Each number is 200 + 30 x the weight over its row's rms, rounded and kept within 0 to 999. Layers, rows and columns count from 0. The size before them is the row's rms in percent of the matrix's.

# layer 2 MLP up, 2048x768, rms 0.0641, rows 1478-1502, columns 0-95
098,180,180,207,187,167,185,187,239,215,193,161,218,116,210,153,159,189,227,201,179,188,217,151,163,171,240,150,196,196,192,180,188,267,190,229,140,241,214,216,243,167,203,173,225,137,214,234,201,208,193,227,180,201,199,194,185,151,207,161,200,277,233,195,170,190,175,234,215,161,245,200,170,152,217,244,242,249,148,196,223,196,173,187,198,205,177,209,242,177,180,181,224,242,195,183,228
100,223,158,240,208,203,183,186,187,184,170,213,249,200,218,179,187,252,180,178,217,162,183,253,153,213,113,156,233,179,177,239,195,167,210,255,265,211,248,147,218,184,154,200,271,227,160,152,228,225,124,186,153,228,242,188,207,195,157,167,261,159,178,182,185,226,199,176,163,187,203,184,191,210,189,199,238,214,212,256,175,153,225,197,195,157,256,187,218,251,230,165,158,205,124,225,228
102,188,225,135,145,150,241,240,198,216,210,203,234,179,187,202,230,179,199,182,166,242,172,173,248,182,233,207,201,154,201,174,226,165,167,193,174,236,183,232,112,180,213,197,215,201,215,222,221,211,210,140,185,163,197,219,219,223,129,214,218,169,219,236,188,185,171,190,149,166,194,211,174,164,200,157,205,203,220,211,211,194,173,223,149,246,183,169,206,195,237,191,240,217,238,146,224
099,153,183,205,224,200,199,173,245,200,228,191,167,254,203,260,196,231,227,228,198,225,169,179,195,208,240,279,161,199,135,179,205,204,224,167,169,154,221,170,157,186,216,212,180,253,191,239,238,187,197,201,198,159,162,182,183,214,180,205,214,165,177,178,204,172,166,194,197,225,252,225,196,220,187,199,153,196,210,184,206,249,190,177,154,206,189,224,180,194,197,163,169,191,190,192,178
104,195,231,200,190,176,179,235,202,222,189,175,172,203,217,169,218,225,208,222,195,201,192,190,203,162,184,208,232,200,162,219,180,210,184,169,151,203,192,169,191,231,181,218,172,212,180,179,205,202,229,229,201,183,243,213,202,181,173,201,175,226,192,152,213,147,225,151,177,177,243,182,208,188,275,217,183,276,207,211,247,192,214,154,225,206,210,264,201,204,157,209,189,177,123,150,181
098,170,220,157,182,231,226,192,228,189,194,201,203,166,186,223,204,234,229,211,203,261,199,189,236,220,106,195,175,161,155,191,192,166,195,271,137,216,104,226,193,172,179,226,232,161,186,234,178,143,176,181,260,171,198,220,195,215,192,202,168,179,201,236,227,202,197,206,191,223,165,241,234,233,221,120,216,192,219,233,166,232,161,210,184,215,172,194,192,234,284,226,139,226,193,220,258
104,204,145,221,165,190,273,221,226,239,193,179,233,202,231,211,223,241,173,222,217,173,196,210,211,192,201,172,197,135,163,213,169,234,208,173,198,188,188,124,244,181,220,203,159,196,265,159,247,202,193,234,208,156,174,203,190,152,212,165,241,196,235,198,221,188,217,252,208,196,212,240,234,189,227,185,254,190,185,280,189,221,210,182,212,162,205,188,187,226,226,190,232,209,183,200,162
092,192,170,213,192,231,214,183,229,156,205,125,183,135,203,224,182,235,207,191,206,188,212,178,196,156,185,208,173,203,188,233,202,151,204,180,208,183,234,231,198,199,209,130,225,173,228,185,246,277,145,213,226,190,239,195,225,194,201,215,155,295,231,137,195,220,233,208,189,218,227,272,208,177,186,224,239,232,187,189,232,220,234,183,188,184,235,250,252,192,219,206,137,226,170,222,152
101,235,193,174,210,190,214,250,222,143,181,216,159,215,185,216,161,202,210,198,177,144,143,238,143,214,248,193,168,211,274,211,189,199,192,210,180,193,186,206,192,203,221,201,134,147,128,193,203,251,180,204,123,198,198,294,198,176,187,167,184,178,260,234,203,201,205,151,171,170,152,197,168,123,199,198,184,116,218,169,166,213,187,238,147,218,229,196,178,176,234,215,238,212,191,177,241
102,192,199,167,189,189,258,224,225,198,229,193,221,172,233,255,199,153,237,207,224,235,203,208,211,206,208,233,193,199,197,183,199,216,206,156,200,292,197,272,180,145,263,178,194,238,187,191,179,213,214,218,199,216,201,187,199,238,210,214,194,278,217,186,192,240,206,195,138,184,207,203,188,166,224,233,220,201,261,163,183,216,127,189,183,205,189,215,173,187,168,206,213,266,216,211,246
094,189,179,225,183,182,214,189,131,168,189,188,226,196,203,204,184,214,200,172,226,162,188,168,204,210,232,201,203,166,237,138,152,223,289,143,257,125,162,234,246,215,172,149,211,202,165,137,219,205,219,167,246,131,130,197,151,224,185,187,168,274,178,218,143,196,223,163,192,214,203,212,216,165,208,160,156,199,157,184,190,215,214,214,207,190,225,204,208,151,239,209,198,207,218,209,154
095,221,149,202,213,178,222,186,246,275,202,189,161,256,210,244,212,249,211,165,192,192,177,148,189,166,127,194,179,189,223,223,215,189,183,267,170,201,218,251,249,167,208,276,215,231,234,171,170,242,198,201,161,136,219,188,220,217,187,236,183,217,214,223,158,190,195,188,156,170,164,212,186,240,165,223,197,172,171,163,193,196,219,260,202,182,211,166,184,149,207,197,177,206,224,210,216
102,239,219,131,168,199,181,217,234,165,203,171,220,192,207,192,199,210,197,205,220,173,195,259,183,198,231,243,216,208,194,140,213,153,170,216,203,179,226,209,206,214,241,203,216,205,259,203,216,229,204,199,155,171,212,188,187,251,226,177,260,231,200,184,206,219,186,201,223,175,192,100,212,196,215,167,231,277,211,159,161,131,210,198,135,187,192,137,207,184,210,216,175,249,203,196,125
103,257,198,236,200,201,189,205,210,205,197,219,193,217,239,169,213,219,212,210,192,215,227,244,181,139,246,189,246,180,215,168,167,226,238,241,151,143,231,218,277,191,193,198,210,170,161,229,205,188,181,197,196,222,189,209,227,194,227,167,230,205,206,199,199,205,232,190,193,185,193,230,184,215,196,234,248,199,209,188,173,189,166,201,242,220,207,186,164,178,180,187,215,194,212,182,214
102,193,223,174,226,191,215,215,234,190,201,176,201,186,209,184,209,225,193,187,145,224,241,224,210,192,203,260,148,179,144,164,189,223,221,180,204,184,240,182,170,174,218,260,203,185,198,253,214,220,173,177,209,238,242,270,166,163,216,228,192,205,218,209,193,239,187,151,151,192,191,225,216,224,182,227,206,238,236,202,241,222,187,197,246,254,229,129,190,196,183,280,175,205,200,216,134
096,205,211,212,195,176,202,190,227,235,167,229,199,135,209,191,220,176,176,157,168,219,194,199,195,240,255,294,264,241,153,229,205,158,178,158,190,201,215,151,199,171,183,207,259,145,185,212,200,192,169,218,207,191,200,132,187,201,258,170,169,199,210,219,260,145,197,207,232,215,120,182,173,225,194,183,237,192,180,194,203,205,210,199,215,205,245,202,177,203,188,180,188,208,172,149,179
102,205,179,186,223,209,201,220,188,143,139,199,206,186,188,271,190,186,217,220,209,184,180,198,207,198,218,266,205,192,138,223,239,176,196,165,152,188,176,211,160,182,262,183,204,207,189,158,208,199,179,200,238,243,249,162,195,209,230,230,216,220,211,187,192,202,161,221,235,217,182,212,157,218,205,134,205,188,179,200,194,183,215,202,186,188,190,201,187,198,228,192,192,226,204,216,218
096,222,226,177,245,190,201,153,233,182,189,157,224,179,161,176,205,194,176,188,187,243,216,127,154,251,175,157,158,236,214,179,242,182,222,205,176,172,191,206,248,207,152,149,141,187,235,201,159,207,154,258,247,205,172,217,187,214,219,186,220,149,214,196,214,243,192,224,183,134,172,200,193,203,230,129,191,225,191,191,203,238,228,171,175,215,225,162,164,183,194,202,163,215,198,202,192
096,205,193,164,246,244,155,227,212,214,177,227,216,201,199,221,207,177,209,201,202,220,238,191,242,185,184,232,177,203,199,222,169,240,231,199,266,179,283,168,197,231,205,161,202,206,171,211,240,154,218,164,229,209,181,205,177,239,231,196,169,227,179,200,213,164,211,245,194,215,162,233,179,218,191,189,192,181,194,184,175,239,161,225,180,207,224,206,165,224,186,181,140,158,169,199,163
103,227,186,175,214,191,205,162,210,221,228,190,196,192,187,200,179,193,184,257,202,204,212,169,201,206,210,202,270,201,204,171,161,235,250,177,215,216,221,246,227,204,214,224,212,214,203,186,223,213,229,185,176,188,186,187,195,213,160,250,229,169,175,173,190,213,156,193,205,244,191,191,217,167,140,211,156,154,257,226,158,212,157,262,186,170,255,232,194,213,215,209,254,175,180,149,216
101,216,232,212,210,207,194,206,209,193,167,252,229,193,145,276,190,229,211,213,140,173,214,204,211,208,167,225,176,195,214,250,143,163,201,183,228,185,188,197,179,190,190,200,168,163,215,223,228,191,155,216,195,186,194,184,209,205,216,184,224,176,197,230,201,132,211,184,196,175,221,230,210,191,211,178,204,177,185,188,212,206,182,140,172,193,176,209,212,197,202,180,202,230,176,152,211
094,208,208,196,144,176,243,271,207,236,165,228,155,145,168,224,230,166,177,221,227,174,214,201,144,200,190,214,219,227,176,186,210,209,187,196,247,191,259,206,167,195,218,238,171,177,250,201,224,211,204,172,209,213,208,200,194,192,178,210,201,235,200,82,215,198,182,196,186,172,202,234,150,207,232,248,194,232,223,245,209,164,212,255,190,240,217,188,256,192,191,190,261,211,212,206,127
104,181,181,184,198,214,202,215,197,202,183,174,236,210,273,205,188,173,161,221,183,219,177,216,249,163,218,199,210,158,173,212,154,144,214,207,210,232,177,173,262,199,258,193,193,202,253,192,179,197,148,183,177,251,219,207,185,185,183,217,231,218,200,258,192,289,185,177,146,158,199,173,229,205,201,188,231,195,117,278,240,196,194,213,200,181,188,206,141,153,219,206,170,203,208,233,203
107,224,162,188,290,242,143,212,214,211,180,230,216,178,223,160,204,238,140,206,248,186,210,216,213,272,185,220,170,199,180,178,212,233,239,193,147,165,163,221,202,177,225,210,189,186,241,222,209,167,230,228,135,212,196,215,193,230,145,274,223,205,195,167,151,169,158,242,197,233,259,202,182,176,204,206,219,221,175,206,183,155,237,214,242,206,206,191,217,238,182,200,212,255,165,225,194
101,214,173,183,201,187,194,183,186,206,211,194,236,194,204,216,196,215,235,214,182,176,203,218,225,189,174,208,173,149,185,180,221,158,199,182,172,207,154,215,258,199,263,169,218,251,129,174,131,264,206,173,208,201,164,189,212,226,166,242,279,222,188,201,218,185,178,209,222,216,219,221,185,185,209,171,218,150,238,190,222,201,225,214,166,221,209,184,245,236,196,196,192,237,176,179,271
# layer 2 MLP down (transposed), 2048x768, rms 0.0622, rows 1478-1501, columns 0-95
104,224,181,242,146,210,190,184,260,171,183,249,180,233,253,250,142,187,213,207,75,191,174,192,174,232,202,171,265,152,176,241,181,179,238,228,181,223,181,253,162,199,157,197,183,180,212,142,201,184,241,238,214,160,240,158,183,182,187,212,204,207,193,167,242,222,166,192,176,225,159,182,203,161,171,243,235,175,165,170,255,256,205,203,182,209,152,205,194,228,199,190,193,214,248,220,229
096,193,207,208,189,237,208,185,229,211,274,179,133,206,250,267,212,178,163,165,178,132,250,199,201,202,205,157,172,169,167,182,200,169,221,204,182,209,226,208,199,161,219,215,200,141,190,215,149,192,197,223,195,267,194,185,227,216,215,135,168,168,220,174,197,195,226,192,156,179,153,236,212,173,180,206,167,241,201,227,205,215,129,125,230,196,231,180,207,198,291,166,190,210,207,186,208
101,200,199,205,174,123,175,238,152,172,203,185,220,225,197,218,210,218,159,150,157,195,189,252,193,192,184,157,213,222,257,214,192,252,202,169,250,237,182,249,181,201,186,190,243,152,196,165,246,213,184,170,181,206,236,213,171,231,185,147,225,166,214,212,226,212,208,178,200,179,161,282,222,199,187,207,188,177,210,184,165,170,178,228,225,183,174,213,142,215,163,212,240,203,162,189,177
103,217,175,169,190,284,172,226,196,197,272,175,172,179,193,219,173,264,243,215,193,185,141,200,190,178,225,234,208,201,184,132,189,159,255,211,218,202,222,196,242,179,233,220,247,217,153,226,219,217,148,247,196,227,152,228,240,142,217,181,261,192,220,225,214,243,199,182,197,210,225,149,201,167,218,245,231,211,159,239,218,173,219,176,253,212,199,213,175,198,205,194,164,190,191,224,169
101,207,176,163,158,183,255,205,204,277,144,277,147,169,180,177,269,221,224,209,169,155,258,178,162,226,199,198,214,247,200,237,266,221,223,225,212,172,168,183,211,240,228,202,178,163,247,215,180,230,203,212,175,180,223,191,234,220,188,252,238,173,255,222,220,208,166,178,172,234,191,179,175,202,176,209,190,243,216,211,233,237,195,147,200,170,211,221,169,167,190,221,220,248,222,160,279
101,172,143,188,177,194,221,157,191,160,193,222,165,169,214,151,217,228,186,156,253,168,185,198,213,189,172,198,182,129,253,185,226,179,227,235,219,208,209,240,184,229,198,192,194,221,205,142,191,196,189,239,266,238,185,187,187,217,193,143,234,180,241,235,187,184,201,199,224,236,209,156,191,218,125,225,191,229,197,182,213,205,209,168,206,189,163,220,229,140,185,209,234,212,247,193,201
098,210,204,193,164,189,208,207,221,161,145,210,184,208,194,198,248,139,162,213,246,127,179,207,252,164,142,205,173,161,197,243,202,203,202,214,244,189,169,176,185,180,205,225,245,174,247,201,201,195,186,199,216,185,228,172,189,136,243,162,198,236,229,232,211,230,177,299,213,185,197,173,230,183,199,160,198,198,176,253,181,204,163,204,127,166,188,185,176,175,179,207,196,182,223,212,200
095,194,220,184,183,222,184,203,253,229,236,204,231,179,185,198,207,194,251,160,224,176,202,233,206,208,163,184,173,188,250,198,158,202,114,207,235,237,167,180,184,229,222,200,216,241,200,192,248,160,247,214,173,217,243,172,173,215,224,166,143,206,215,210,155,328,141,193,211,181,171,230,234,234,180,207,217,244,184,232,174,224,185,199,151,269,212,189,188,279,142,221,177,144,253,214,215
101,230,215,178,221,216,236,234,165,188,201,222,248,225,212,170,159,210,236,187,141,247,190,197,250,228,242,234,169,178,197,228,204,162,209,167,232,186,187,218,219,202,194,152,107,208,181,233,213,231,176,234,175,128,220,210,173,188,190,217,192,215,225,220,189,193,208,169,189,287,279,213,178,199,211,171,226,188,229,208,216,160,192,221,166,189,169,224,247,253,179,187,203,221,251,218,217
098,195,216,212,176,178,171,176,158,218,88,129,195,188,176,238,220,225,203,189,198,184,199,223,198,154,272,220,117,202,253,213,152,160,141,220,209,250,199,171,224,163,226,165,227,220,226,205,235,220,247,221,202,171,201,182,196,246,211,177,194,171,233,209,156,156,206,203,242,207,145,180,207,148,236,231,225,166,166,216,190,217,169,160,150,272,210,224,184,203,206,193,180,177,215,200,192
098,178,157,228,185,207,224,250,150,237,193,165,179,201,200,198,167,239,194,182,218,209,184,208,159,157,199,147,217,203,153,211,168,212,192,207,251,259,163,239,193,208,193,183,203,190,221,238,163,243,230,195,225,170,204,261,182,245,235,214,190,225,176,211,246,202,199,177,133,225,239,189,218,209,170,194,255,197,282,201,271,213,182,187,168,179,234,208,250,186,199,240,209,217,188,249,208
098,195,220,261,128,202,193,144,182,210,204,158,170,251,179,236,217,192,135,191,190,204,175,188,230,222,222,214,208,189,166,209,240,190,163,224,190,201,182,146,205,178,231,226,156,224,180,189,165,211,221,174,206,210,198,200,206,242,176,212,162,252,120,164,173,237,200,185,214,152,220,170,252,197,145,247,171,195,222,220,208,183,225,206,193,215,158,199,165,216,192,229,148,178,231,215,204
101,216,176,177,223,215,197,144,182,248,166,186,221,224,169,211,222,238,194,272,241,121,257,192,176,198,196,229,198,217,161,233,247,187,170,214,242,157,231,164,223,170,205,255,209,215,168,224,189,212,254,173,188,152,245,228,248,221,204,146,222,211,242,220,172,251,207,196,210,209,219,169,241,223,167,178,229,200,182,159,206,183,176,228,201,210,215,190,238,185,192,222,211,189,159,225,159
099,200,221,221,182,191,225,194,169,195,232,228,203,212,255,221,180,175,208,166,159,233,144,201,166,231,213,198,213,199,214,217,158,217,235,257,227,126,195,232,238,159,296,256,163,249,208,202,179,219,152,183,218,197,173,176,212,223,200,206,179,179,232,221,181,230,164,168,205,135,140,226,215,212,191,223,263,201,204,182,203,161,200,248,199,228,168,180,236,204,201,189,178,233,188,176,209
100,217,196,272,193,161,229,153,172,155,226,235,218,203,223,237,139,156,143,195,198,158,136,181,228,206,273,175,259,213,262,195,206,159,162,169,233,139,197,210,203,222,216,237,175,268,213,113,207,206,254,224,204,222,155,188,211,185,142,158,228,234,208,237,223,173,230,194,172,186,180,206,225,177,134,173,204,233,224,144,249,195,196,165,185,172,205,169,192,145,218,190,208,164,219,193,197
100,262,216,252,175,155,209,219,200,206,202,181,255,175,192,174,239,187,186,184,175,214,201,193,203,204,235,195,196,205,196,200,177,203,219,193,153,184,238,217,167,184,199,254,217,175,226,166,129,226,172,263,216,187,227,225,177,198,179,223,204,207,196,177,152,206,167,218,185,217,151,176,202,205,234,180,209,173,231,222,279,171,147,245,248,192,204,199,235,250,170,211,206,150,208,148,167
102,226,201,262,215,281,224,175,217,195,199,140,149,222,158,221,195,176,210,196,164,173,185,197,190,206,211,218,206,219,210,166,241,175,207,197,163,278,199,247,194,204,233,175,210,258,202,160,203,221,188,208,263,193,219,182,181,212,237,220,219,196,265,179,196,264,175,212,187,201,285,215,213,292,154,241,213,270,186,235,222,189,201,239,200,204,214,222,216,158,187,201,191,217,192,239,222
096,166,223,226,211,129,167,163,171,232,193,201,197,172,176,222,153,177,205,189,155,202,190,164,164,216,188,202,189,168,169,179,152,170,157,176,150,243,222,213,251,244,229,200,244,224,190,255,157,145,235,184,197,217,229,197,233,216,144,184,191,168,193,203,158,194,203,181,179,208,215,224,236,190,200,115,137,209,220,210,145,268,198,177,215,168,228,191,164,203,149,177,192,204,129,172,177
097,204,221,149,209,219,217,209,204,210,203,221,234,194,126,205,175,188,295,164,235,209,173,198,243,217,157,252,144,204,182,162,159,179,248,263,150,223,172,167,176,208,199,263,201,189,206,215,232,148,268,220,222,203,222,151,166,237,196,192,171,279,183,221,220,240,202,210,164,173,172,195,240,186,184,180,180,202,176,191,189,232,122,193,205,222,173,229,226,218,200,238,201,158,172,192,204
101,260,243,189,220,191,168,241,174,175,208,181,187,200,274,223,121,163,181,294,210,243,176,203,178,212,213,140,212,199,238,190,271,226,196,235,209,187,189,211,208,224,194,210,131,200,199,235,156,236,159,159,169,211,165,224,226,196,172,242,205,189,137,177,149,220,245,182,229,159,173,184,203,189,223,173,207,130,173,187,202,214,188,191,211,163,150,223,194,200,244,228,217,215,199,200,193
097,257,187,205,207,237,266,214,156,154,121,163,185,180,209,136,203,211,197,208,204,232,177,186,193,155,163,245,182,162,257,213,185,222,226,295,150,197,216,218,150,182,224,204,284,227,170,197,231,166,171,183,230,192,214,186,201,198,208,245,155,208,259,185,223,242,167,208,209,180,182,226,237,263,161,192,239,203,202,208,244,243,213,217,154,197,237,221,203,211,195,228,175,210,161,215,178
096,216,149,184,196,193,226,208,152,228,131,218,218,223,175,170,181,171,217,138,242,206,206,171,212,238,194,172,226,205,209,195,218,192,209,212,207,223,167,221,248,208,236,242,147,174,171,214,188,192,225,181,164,221,182,151,195,202,222,181,199,210,203,173,254,226,195,195,212,186,196,214,218,182,178,213,200,233,216,174,183,224,164,156,181,238,194,180,222,207,206,205,264,243,202,156,223
100,203,158,207,248,198,190,195,222,149,302,233,170,205,177,179,195,227,158,227,199,140,204,168,205,255,209,191,168,251,194,196,188,150,255,180,213,166,184,152,207,188,193,245,180,185,161,192,218,197,202,237,235,174,184,179,139,159,193,158,280,181,208,193,183,162,254,196,170,198,173,196,186,273,196,183,228,215,166,198,210,193,183,164,224,188,170,199,178,203,221,198,190,214,176,175,159
104,204,164,174,174,235,232,207,222,223,165,197,206,156,161,145,199,216,185,227,225,242,219,229,187,249,122,251,176,175,202,218,154,144,229,167,180,189,213,176,169,199,159,189,177,201,199,199,156,172,207,127,186,215,214,201,178,258,176,244,174,199,193,190,218,179,206,189,250,207,216,184,197,191,165,161,138,215,188,174,227,212,184,216,159,188,170,196,202,215,176,244,201,238,203,228,151
# layer 2 MLP gate, 2048x768, rms 0.0637, rows 1479-1502, columns 0-95
097,185,200,172,152,189,182,137,196,155,205,139,249,183,238,187,221,185,222,213,223,251,166,201,172,181,191,195,183,254,183,166,266,171,230,299,215,219,205,169,223,176,180,227,194,260,206,168,232,241,191,214,244,244,192,188,258,197,152,178,251,179,236,242,179,204,210,196,185,159,170,245,134,199,176,178,202,191,217,203,185,163,222,177,191,224,177,225,230,188,226,220,156,214,190,211,266
103,221,221,188,208,224,167,197,210,208,252,187,186,238,232,189,177,179,176,242,169,218,210,217,230,226,148,235,188,189,196,212,186,189,187,197,175,165,227,152,192,173,192,201,211,177,174,150,195,213,238,201,153,202,210,268,200,181,190,151,169,243,195,189,189,178,221,197,175,290,204,142,188,226,184,224,204,137,207,192,151,217,192,192,215,178,256,251,162,213,195,207,210,171,219,197,186
105,167,189,210,181,181,169,203,208,206,160,222,189,171,187,163,173,188,190,188,190,252,203,156,263,182,223,153,203,248,223,227,150,221,199,226,209,253,160,230,207,254,172,213,202,191,238,213,137,236,199,195,207,212,218,173,214,240,213,249,190,192,225,234,185,213,200,217,207,159,168,188,185,224,195,221,188,215,199,252,247,161,185,250,227,184,157,164,248,224,173,258,254,192,179,202,223
095,213,205,187,260,167,206,229,205,191,200,192,193,155,208,188,191,217,235,169,188,202,210,192,200,168,172,228,220,180,180,178,249,222,255,178,190,176,190,161,211,177,166,200,166,183,216,185,234,198,183,220,216,167,200,217,154,187,189,173,205,171,208,239,107,136,188,179,236,168,192,181,215,239,210,171,214,157,187,188,216,238,174,191,252,237,222,189,193,208,223,183,214,219,198,243,184
095,154,208,107,150,224,271,181,221,252,210,212,154,173,196,225,251,170,222,242,170,224,181,203,197,214,139,207,253,145,208,225,182,186,217,227,157,241,134,198,249,211,145,210,212,186,188,220,145,202,184,169,185,192,192,218,188,206,158,206,147,174,157,215,206,176,225,211,242,191,212,265,192,203,259,182,190,215,211,227,148,198,157,205,211,252,139,183,224,251,257,217,215,244,206,206,246
098,206,188,195,192,218,202,214,160,176,193,146,198,188,230,223,166,155,205,172,146,184,220,169,196,163,210,204,189,190,229,209,232,160,179,232,195,186,192,252,152,245,171,221,223,247,179,239,188,188,211,173,207,194,180,225,222,183,203,198,176,201,176,217,198,210,208,244,162,170,196,174,227,207,150,192,203,174,190,170,174,207,181,249,173,246,178,223,199,220,208,184,212,158,148,208,237
086,225,195,234,178,193,203,183,186,237,206,220,191,181,208,211,258,210,158,179,186,195,227,132,133,183,218,210,235,225,216,215,205,188,229,194,236,224,239,223,220,163,191,220,231,214,243,189,196,219,225,206,256,180,250,138,201,181,159,153,254,203,202,228,213,150,147,223,213,179,217,180,157,190,230,198,161,170,211,264,180,185,188,258,205,231,219,178,240,206,222,218,149,199,170,211,195
095,217,222,196,226,186,221,203,166,172,153,235,158,191,206,217,202,237,217,196,178,229,202,217,181,230,209,226,218,225,245,188,180,216,213,197,163,195,213,198,205,191,159,164,157,160,191,123,201,225,218,180,167,251,203,206,199,167,162,189,170,203,216,207,263,170,221,165,202,175,158,254,168,164,143,193,216,116,195,192,227,192,182,212,183,213,240,223,176,203,180,222,244,186,252,175,232
097,128,213,193,188,175,212,207,217,164,238,223,196,185,189,269,208,202,192,189,176,231,197,192,241,225,210,180,143,252,191,146,116,198,255,262,172,239,260,194,210,150,195,216,179,147,205,214,189,199,144,184,231,199,253,220,226,178,173,201,172,211,143,213,187,209,184,217,247,232,175,232,207,258,234,206,146,237,190,201,226,231,175,253,210,197,199,252,175,196,177,232,126,129,173,249,167
101,214,313,182,144,233,201,215,131,205,187,203,167,184,198,215,170,224,193,180,222,170,155,179,215,138,217,178,183,226,236,182,197,190,225,182,220,252,198,201,197,230,212,214,205,194,271,255,185,151,190,187,215,133,185,245,216,195,226,227,206,248,181,159,191,172,199,188,187,186,193,226,209,191,198,141,253,164,264,210,255,187,214,184,200,166,184,148,259,162,158,159,260,173,207,233,202
093,189,176,239,221,209,156,178,195,138,185,194,217,200,153,214,203,225,203,186,220,231,164,177,209,207,177,125,239,241,232,185,268,211,223,176,220,255,189,202,175,225,187,220,209,169,234,184,192,210,209,221,238,197,197,182,174,231,125,266,230,238,188,153,217,223,200,243,247,190,229,190,198,260,172,232,207,230,218,170,185,145,174,168,206,178,247,190,205,190,223,197,197,279,165,162,218
101,218,171,170,188,186,190,283,239,173,207,195,206,160,165,146,140,194,217,225,211,208,179,211,159,188,245,256,237,223,167,173,197,161,213,180,221,209,248,248,157,209,234,199,239,192,227,219,218,271,204,239,202,191,245,247,189,227,194,218,248,226,215,170,249,206,216,197,216,212,209,175,193,182,211,131,200,199,199,198,180,174,204,184,148,192,175,186,207,235,176,194,214,201,112,198,134
096,235,169,184,158,194,212,175,185,221,206,179,185,157,216,145,229,242,237,187,158,247,215,210,193,227,201,222,193,201,209,190,202,216,263,225,215,163,180,184,252,197,221,173,192,196,210,163,171,161,224,194,202,207,183,185,206,189,219,197,179,225,217,193,187,203,155,177,195,194,172,240,217,214,201,217,219,205,200,200,171,205,162,174,224,238,198,208,250,194,189,255,219,205,205,160,218
098,189,194,185,163,196,122,192,179,170,198,218,215,215,243,238,217,204,188,157,175,176,151,184,191,241,224,164,208,216,233,189,189,221,222,201,174,250,187,228,225,206,249,180,197,142,181,202,195,234,186,171,218,225,211,201,233,189,151,164,183,226,257,161,188,194,266,205,154,252,273,197,176,233,245,179,197,220,185,168,218,226,219,187,213,212,200,191,241,225,204,173,171,175,194,166,224
099,181,198,175,208,231,184,239,181,160,225,209,183,220,201,205,141,211,225,250,231,175,244,206,185,169,155,185,139,174,208,160,188,241,225,223,237,210,189,213,200,240,206,190,141,252,233,215,184,202,212,213,199,255,183,213,233,189,187,198,210,192,223,191,179,238,206,206,186,206,292,209,210,181,195,217,173,201,211,194,176,201,178,160,138,188,165,213,220,173,214,242,192,248,232,221,212
108,172,187,231,219,189,239,202,178,277,235,195,187,241,150,195,213,225,202,185,210,233,203,199,199,169,252,186,209,199,226,213,251,159,178,255,228,173,205,234,156,183,204,153,221,237,204,163,210,194,190,235,196,205,199,200,178,183,204,207,212,225,134,227,234,216,224,179,205,232,184,205,207,216,205,182,222,173,220,174,210,217,225,183,173,216,170,215,175,187,181,153,202,218,166,244,232
099,225,210,189,251,125,224,205,226,175,125,224,176,233,173,201,177,182,227,174,165,193,204,207,242,191,168,219,176,159,151,172,209,187,165,209,262,244,179,196,173,227,210,158,215,185,210,160,212,200,192,205,233,182,236,187,169,107,196,167,196,214,190,182,234,229,178,215,228,216,242,257,212,226,187,251,179,173,212,208,180,184,207,195,235,221,155,203,233,218,234,220,219,171,174,182,241
100,153,204,258,150,168,206,193,215,228,201,245,191,223,182,225,159,151,163,205,211,200,204,209,152,229,244,152,205,160,207,196,210,176,208,194,148,177,207,260,246,154,177,231,228,188,216,155,157,281,196,185,202,179,184,215,221,182,181,200,290,171,203,188,181,216,153,190,214,131,228,165,171,188,187,233,151,152,216,169,226,203,210,158,161,143,206,170,212,216,237,160,185,190,226,227,216
100,202,214,194,231,258,198,264,232,153,221,177,218,187,209,201,190,161,193,221,169,169,241,189,182,266,213,185,184,215,173,197,170,201,160,177,168,173,186,176,195,201,163,214,217,191,244,220,207,178,224,242,235,249,188,121,163,218,180,229,246,226,175,227,146,159,143,213,195,213,183,193,162,191,139,241,210,174,205,244,186,192,141,219,183,197,201,212,192,187,222,262,212,224,197,217,218
098,217,229,181,144,167,177,252,236,246,208,228,202,213,251,183,224,168,195,223,245,241,235,178,142,197,230,192,189,243,191,180,170,207,201,185,117,249,229,225,217,238,206,172,179,169,213,255,160,186,204,180,170,159,216,212,224,156,231,181,227,181,188,214,205,188,216,184,175,206,207,185,196,228,169,262,222,268,259,190,183,238,191,226,243,211,209,222,190,185,178,174,188,187,192,215,201
093,236,167,193,137,192,240,230,201,202,157,205,221,191,200,248,221,183,187,199,213,192,189,176,202,227,183,275,231,233,193,175,171,225,163,193,253,206,240,225,162,151,171,217,192,214,236,161,221,211,168,204,192,229,244,181,218,236,225,182,166,249,209,131,161,219,135,152,215,202,212,174,204,177,201,233,188,219,189,231,202,196,162,225,218,256,207,195,206,158,210,141,218,201,209,204,121
104,229,232,199,218,306,187,211,173,221,180,204,212,250,179,182,205,183,167,179,203,216,193,220,142,189,240,250,209,173,213,198,179,194,201,232,210,173,242,153,248,213,192,213,172,176,213,218,215,190,210,201,182,174,222,226,179,198,172,257,221,225,209,146,265,214,166,197,261,217,175,219,210,191,217,203,250,185,160,250,180,240,187,211,230,200,216,197,149,182,196,255,223,195,217,246,200
108,199,185,204,230,202,214,204,222,234,202,116,202,204,234,188,180,189,172,279,171,204,202,246,193,220,230,250,279,151,167,208,141,214,192,228,222,146,171,177,243,174,148,177,198,199,202,207,247,148,210,186,195,210,233,229,216,184,113,256,177,219,185,240,173,260,191,202,244,220,168,218,251,230,216,166,174,215,194,221,159,172,243,198,189,213,191,157,218,186,158,225,187,215,225,201,183
099,207,213,165,232,209,220,229,210,207,180,201,105,239,226,223,214,171,198,207,261,198,213,189,212,171,188,198,187,216,209,186,196,218,204,184,250,190,187,185,183,166,187,208,198,175,217,215,175,196,166,251,181,258,196,176,192,156,217,155,196,146,232,163,221,183,249,204,167,199,236,198,231,244,200,219,206,228,221,172,238,249,122,184,181,212,180,181,162,161,183,123,211,175,176,137,147